config = dict(
    num_hidden_layers=8,
    hidden_size=224,
    num_attention_heads=14,
    num_key_value_heads=14,
    head_dim=32,
    intermediate_size=576,
    vocab_size=3625,
    hidden_act='swiglu',
    norm='rmsnorm',
    norm_place='pre',
    norm_eps=1e-05,
    positions='rope',
    rope_theta=10000.0,
    rope_fraction=1.0,
    qk_norm=False,
    attn_scale=0.177,
    bias='none',
    tie_word_embeddings=False,
    parallel_block=False,
    init='uniform',
    init_std_qkv=0.0273,
    init_std_o=0.0,
    init_std_up=0.0273,
    init_std_down=0.0,
    optimizer='muon_variant',
    learning_rate=0.00931,
    lr_mult_o=2.0,
    lr_mult_down=3.0,
    beta1=0.93,
    lr_head=0.00732,
    max_grad_norm=2.0,
    warmup_steps=200,
    schedule='wsd',
    decay_fraction=0.839,
    decay_shape='linear',
    final_lr_fraction=0.0,
    batch_tokens=[32768, 65536, 98304],
    max_seq_len=768,
    doc_mask=True,
    train_tokens=222400000,
    max_steps=3401,
    dataset='wikipedia_en',
)
Each number is 128 + 32 x the weight over its row's rms, rounded and kept within 0 to 255. Layers, rows and columns count from 0. Numbers have three digits each. The size before them is the row's rms in percent of the matrix's.

# layer 3 attention value, 448x224, rms 0.147, rows 27-31, columns 0-111
097:150099169126154142148128128100149099143157132137135092166133138101213115136158174101137146053109115150125177109092135076145166135159119102176101096149095100125151111090109101132183058109133149152081218129104175097123072073168161100048164156160126108105112155126132063095144190123123128098144130139104219080128130139189130071205159087135
102:172081177141070090170109120137147055118106151154111069135153105171151139108220130123151160135067048058088142164099145137128133175144155128120075117167144151153123185104206074111147076130127170129092142051070147151097141102132114140181114141143158147057126155110128166140140077110136145107179141163104175120177078122199171172153158169148
095:105163110128120134167054152141143133155101100165130141128138129096131133086137131115137150098077136120122180095114120130163131198117120156145202093125121027174145192185145136109181158136165112128132155073177146143081169178195110179149157143132157143130107103089094116104163164106151115092160109078094126128067104136158110159130142166131
102:059193135132093078144137144109124122123121129127112127121118104126083175125055154153135113077120135137106082153114081123134107150180153037132108181115167124137127144076123097103121163141075172066113078084109124105197069094167123136091129110222137154162108156129103121141212118179131087138116127137162116207097120150068138107114106088168
098:166123135120092078111113142125147155141090111109104111099121128155099058144144098217109108188162086059123150154089113123106130131172148133152188191178127189143204118122137071156109126140128127147111078126036099156151105196071083118105091088109119141157113121121129178129153089149107166075115077111157121140144136138157189106112199140148
# layer 3 attention output (transposed), 448x224, rms 0.127, rows 27-31, columns 0-111
095:058135092165134122128109066112101128123175114133149133114153114147051159162099112109142148109163094125149100130151091080130114170149189087160132095113161126066105122123116123060095117096102087102091128145119139082091145199088157115164117118071072107167126090130135177131081155060091147095112098138122157171124154120073106140220093101126
093:146130085118084107111101118140153177116152113104122173125093146116138104133086106138125096148148188157146095176084145128075125185081111065135175161143085105114130151138137178101118134162114092119094098228137072101065121134127117108139121139127086143158112157147170103146142159148169129166127155142127100135094157069091132062142162046135
091:105072085132134082076100167149159149109044090130137103157139153111068127109141191148104138094167158138137086153154135150058131111136141092151108130083167148074115130058137110109128109082123115135131143132137117154140099154135136104125100106123120138112154147083023131170110146187153194214127144143187054123170106131151125080143127130137
096:173141113188180219083137065144149131112127094198148107183135132116116098073082087112188142133150175129075138174093201140161104159117140107122146146135058124090152113143075121126196135113186149164102122172160069101094146145116151130151139176111143093075151113079164083098102087142141170082136178136110128092091137147162165123218133150107
093:170107228156126129142156078119122165109139200172118104154117130121165109120146148168157138135111130198175140165183131115143116103091103109107119122087082106112090150117110150100114167076135151084168120112183147161121113105139178113156144093169117121121086176105079079151109170117128093131127201160117153100065098080123098087098088202159
# layer 3 attention query, 448x224, rms 0.142, rows 32-55, columns 0-111
096:035148112091099145095155248149103132125138140119141056116168125158110076185104111123162108176085155126064120110141108108136173150116150188094161155156114120185187111127097138103127059155168118181142153149120146103103122092121129101150132150168158127122183123072138112098101144139164124109131092169127152136146138167081132161153160148144
074:112152118180098110133142130160134120148153202141101142052100103215132101112140093137043092131169103117163085182131135133130116120104096131121161090075108122132161165142113148105182123155061142162099063116152137157187137121142109153115113143119145120123100105139104112157173162130104184113084137106163172144137106105199106159144145110131
076:158166177141155103167162120137140126163096126135105140101092148112108179162150104163114111070096162160162142144110093168105099168064118051157113094120131128111149148118167188101177153158080134121121066165151128128185180102183147164159166120117134162150123117132128105156173148149137084163125112153178138150112137152200100143093140123051
067:101093085092166227078174181131112130133099133143136106152123154102091150159147090140072152198078144115170160172165112131137110106105136160125165120192128146154088128130084159071174109175112135093134097166073104039124106086141100135104145153140166177068146090071121181084102151174103178076150120148109147203149115193091115171128141080133
092:104076082111116136114153134078141121180140177149133087192157137135128190129089107084148075089126097115108149068058067153137179155115115155158095170159067138116164160123141111113140072109187134128109138066136188147127112114124123152112126105116127130151106141090096102173149100132183103129124177107179166088143043184093147101141143127177
089:124196091147122082092075090101112029160093126110146102133138164089113155156135061122130166111078135126177118122153103129110111123089159052166121087155108180143131115059089136130104146091132095103121123142138142114038106123167121145172176112135109087118052053079066121155172142141104121124174171098123179128105096103104131169109044116152
091:109098151104171152100133138076140112072159094161127151131140088193073128112115106128136099144102146117108079138142135118098122113096091142109110160071115106139153176129120085153094122081133081079131112155136087122118166175117138159118156118150149147162192109130137042099052062112117146100161076138162123104121131137071158150103139143162
094:126089084128134112120121144124068172162111103152081156113173104122126134123103141131148142151195115161129156194192103095146136156166152088090123123151108106132095096128129183156141179140063114105127098163105131121119111149096181164142110105204145161129115146081058201095096102181132147120117123160180083146123138072117125063150083152092
083:135175190136113110134107214139124146117141089118088095087125015143065069151163159142137170137069098117139196087127136108122138149137184139117095096095095137138143165157063160152180124098095156143112126151123152111103127111125070069111159097172138151164160175120101088119118112076145111214116195186122109132149083123187140155099163149118
088:099121121184129178181127129160129061147123112153173127123085116150178157092138108100154147119185108131152172143117157151076175114113043130125100167117133144134165114126128117166164178162097167097105102124132180174163122092178166080127156117091188151142142155144115145126093177104145117099111026096185223167095143135141088166026124104105
118:142094146123137091127106132107188096156188131101149194156102142105062133024136154128115137088119097125153089134152139130109110099097115121144072083119102124088063073166123098102135176134080153100132114136147114118115158151167081128109119133114128153123113104171080099118188161139120136121136167098107104121116149044142113109140098148086
100:129096146069089168131142147118129075146122120053160069178103060099118170121152188168164155141120131065123109115101136100183148133183113112135078113161142162187078100104074133106094114152150122166161117115134178098108149089123094104098149075140173142164106106088102134150078134139207103171198098133133177150179131105038084128123096175170
098:124118146118101110108102048138156163147118178149196129116152135110112055095150125145127098144125114125114154094134095127114122153069098138122166121165093109108131136087143192109135126120149130104164202141194087140134128126154113179133146090160094125066121191108171141149161136083110065081130186016176143094140155111169088131164132121068
094:162133128208104089135184084118158159143104135128083176147172090147195155134148170105143165175181138142059170115113090151128167148160085169127117081080111135126097124143143055162102165061117184165129116119172152121207120077115096157148100176150161131092117165192097156165103112141134117140101122171143137100170091206148145078104097064139
093:098095090064112123073203179212149117152096119119110114128110118156127129149112094115158105120136091107039154066076141126146155168058165146109155110146096109106051172147146135142114138137145173140125172114073125150161080139133169108100074114198107108084153139134153154100196098109154112125126095083055146118149120096133116071155147141127
101:118164120164141122159070115120137156090117155137071196105098168152145154102046165142141149130167101137127156150136171110087141142133120157123115103089150074120139163139129207139142130131139118093117164189133157128140144133163164093162143098182136167169135104156136139164118135104086153140142093128147080102146150158196084118155129133135
088:066155102077099148080142211106071129136139102110107082125151093133145144200142116153161104169103159128080128116130132118138147122130170151108181151215117156220102105052080128111069103145192146165132141138097151113107162114100131104131112125158116159134136200060145152079096086174148111127150097157110167109152124136058121156127121091157
063:089149131128071132113159246121060144155140139101079096077136137109146127168139126147112149130122168129145157122157117087159166117116185125142199154167149122193154119210074162124153105133173141140126199098139126121083038087127142143102125094147143103144134136103134142119143101119108116112151098160125113141188141136067092105126177096130
067:086147077098101185111109136179114061147113124132118131140111129187098138193113103119146123101086092078109099147155138119136141062130175162092116128135110171156112078121129066110161116137138161102139116123153105136095113154091163115139065149115151146145179048123134122093150124128174175062138136107147152141129112100048138121176142081178
076:087164154135105117169119205127107164087123144146106110141096103103144124126144115184085093200102097097158147116145119143187119060169080120134173190177110177147148194136112103175111107113135077156148169136127131124183121110090105148158108144161123156079147216143159159101148149138115141096139146175144148110130149177114123121109140109100
082:142144108088167126163063119109122202091156103142109106078168109135141110188147152156128169154156126115111139122096154090158108058114165144134154095107141120149174155161108121137114109127124119194120178120112140124111145107187074127076147109129154095059129141068107136140089199100084200054114057171110116172128086146088131152116081166130
081:172101171144127087162145144146121142127063150134174131139109186119137089215142086070115094146135142096163183153162144101094126126163108134114146119143170160125132102155151104166076152128153106113133116120062152162140139118142161142132096116113161132122218081096166107057128205104093152080105053091146190070146148135168158157131152091173
084:104112092121145122165183114093154176117191112120117171118126101159136184122097120090112116139125108104137143145101189123122196168113186156152141140176133111052102086151123128098173101097152163091151116105146147063179102138155147161146119069150129150169094072115143127149169152100156089129147140091120141120111128136150123085215150134128
091:148215105099120103106186181105138130126144119099070102105121157209123092144150096221105169166152168158079163117103094151112153134130192159147158057191176130152144196106109121134120111107128115143132141141172112143145164114139101104155170094166108130112165148130133203120128065182127095097170153170082130076151160156114096076184096118087
# layer 3 attention key, 448x224, rms 0.143, rows 32-55, columns 0-111
042:157154130164177089222158095099148133112111093152174118081143139131181091121164109141146105100129107152106105116190141161007103164134083122109146062170114112122168148115099145077193170161074132162133116143076107116186080132135179138099114133108130127146072060164122168180093148130127138155110099084141120109104082151132121130150177106122
059:149108152149183091178183030085185206091123132125098092125113151123137199111143168107185136105154136157139178126092170174118108131180141067100085145108158100096139122098084181136127138077161088124190149173121121116140141174165134129078167087097121110182133161127149118104162130153056153104105100174087118169123150160112134133100155110110
065:089157129110146116190126051098134174087099106146193112069172188079192168094126149146127124121139141112135169179131097113151134069099142128100147155131146103146118131119081146108102107099145116062130138159169186177175119155128157157093152118117141118116131131120176142112098118134079178174176069174136128162135119146118103071106106167062
062:106149122131124178075101200151117100154134122125083186082140148151155098155106134127133122081110103111045126097137161112159151185129194123129141126112124144101109161156102176157134040088097157160089061115049100117090101124109091100152152136118158169153173191054104133132126123174152137123131193127164171101158124113131164145156118172090
092:131193082135146105126160179104096135157069168132153132111134136107075090135077077175066094134135143153116112120146148130131110186170127122128171127045139124171101131162110109145117205105079157130133171127102136136134134079063135086154128176142098118164106112137139104078152133127151130166137073070079112137139143103129199127134160166108
090:159132121151105160159162084188077182141146158145107124089188136102199094100139146061194123112188162047125154137100156139114088128127101151129133112094103087134177090113094122050113116168141128143145165163174084135141091068110124122113116120117107123135184068100085095118111167119078092194156126176155114126104118123142148118096153118159
093:199117054125161113210094126126103131134150124158099111120088087066086134117144095126114138044120105172119142103106129211156121081118164108091155140171077114128134115164101134169127157153114141056129162171113139130176110097155150170052093136112166109156131182146126164132149106138149121123157103176147139120088112121080166083201143140083
086:087196106180089140123140128119111107176145145138122151157101132137119130169117143106097158120148189091099067116083119119056152127135151092114191100144123155152124134136117089125201078123166139090069087132080113099118122166131173124136124118117113132130162146166148120159101163122131158161161081159106186094054126110117142117176131134148
103:106107109142107177053127118102127063126075126140195108122130134097132172114117140170075070092139110171113111140093114147158140115125102167136093142123116147185167167105165094083056073166163139150148154111200152160186127152128141149181125099122161087095126150091111149200124125143110173066124099163128124190193139113174127128169140115126
097:126095145155112186111142061021160211136062116115173123143104116113093110082133133161103122122122155127138113094150088155177121162100181140155152167115163190123119085122091187138115100148057057141076189169155104185104128168119094153098114138086101097129058148189118135085110098107090176154176124141157169144166111159106137109161094107108
081:150091136146113117135100101119087156159120086151082129183140111111184152152107080128151147178152129095131204153105146136168128109154116107116179113182133100072200133103117060131157093108193104091113125100118096059111083121139126123147131122152149134126157122156162140109154105132100087116193081158076086145217166117115112108148110065117
107:113118129144077123166150121151124173108105083151132156141147164110172076085169104137140156212174149115101109113170148097136076127148109128147138164142151141079198094048102101130085101124146164113130074141108073131118193113092100136170175100176109095165119097093152120117099207122082156169101085117136077170129078080147089171137124068117
101:167050122123109114128142144165122063161130111121127123155076135150160102107148091116146188120148103156088112132121128143081128123164044139151089165089080096117128121119163138170076174136045162159134102142130122087105084097102098092092155170061138135078078126087168150119116123125182125131154163163152117137100110108081069135137125072144
105:069127152130099143027136179092135122106131111167125116169118122106093121193086149128091139116056140125138134146175131129160156190097136147169174126157111125125102138083171135123158128204139132147115179101046084129140120100158102110165154115131112085143146119130087138158151118094131135059191090075023135147161176160123127165173140114135
102:143131129152133063181144079061070160118148168129100141192094171133153135121149119120094141109084138152134113165097107124125119108176172058152112096061148120148137113115153083122149127106162134168180100094131122131123111157086131154147176068128076151186120163091156123102175130163136170087116108092136147091145113107108091099088115123090
106:096096144115145090097159133124129126155100164135090107122161135155157130110092092191101101080070159104196130103109078125116136129122150074078167114064102147146122113133155049109140102117129144127155094174078169112148130109115081134155107172139151140149103178158137148146134102127120183122101122185131157023102129131064135137152170089126
111:094136133089103136008119255189097127155140174119119121133143097109108096162096080119118119142050115138142153105160124100155176159132110164157203148162098178122052111193108156160122140132128161163076138110111080138094129097150092105140113188150157137083160132124100133110118123112133092119178145119106131097147145137123128129184132123135
066:070188136103099127063133191166100087143107110073150110095120137176133099122118156142087121087099104173109115146134143151133142129093066135151123089113128149165158136103141146120110137095077196175059129198161127130174172138154115121165119131124137083089173079122119077155067150149101142097169119103120114136192139158148153148200106127094
065:142097141129114152118116193139109167179076128108043152109157136196136096099096108144084135125127164149106152150174115140118197152175125139080162107193120098135115161113097124111079082108098108176099144150111099096097139159122085074163157151134080197118077117072139122098127129125105119068101133164126149130146131099121147172121122156101
074:144099157139116163047107177136076101170098077099121140097119143200117077125094108098115108086078101162084152123192126118117157126099121159158153115162098132145095214113135138123168154193160183167114117145172126154094134101192074152132115153144114140109140152161100113133091135147149072123127169073147132158227139158110116131217116064139
072:148122176174127179095091171103140093135142125093114140094045119118147097105117151096110121075137087124099145100103157181105102167126038165152067082173117121117150124093093179195101083144151119164108078159144108119082117096126151173116112120050107099097129207142104155146161099101183077085136145101162110160124126143100145131093123153145
073:133104127108138138186115182162085106174092123111078076099172124120171089123097110087200132122128099132129115151093106109108165161141113121096119056170078129146103168109121167092216088184097089196164122039117105076156132151183083135146125136125131111132132095153152080168134097139135136159073162123125131137155103116147171125106102154158
083:163104067140169111108105058066169156074122181129165116140095107133122137085148078203063187128095094146148149067105099181111153152112105124115101147116116154146110146083103149095041205071084119146160076121109181135101102136101147099080095118134109150120138189146177185096134077115146134130104103162120163088106142058056118062107120135104
091:175131130089191122095091121126129107148187120148152116096100156127156141077159072177118157154132136106135112146114142182131165103162130135116162145104102100165071246145138129160067141112129160147139117163145064093120136154118145168071178112082111134098146208132181180077110188120124174139111201128154154119094091093098143095119145153133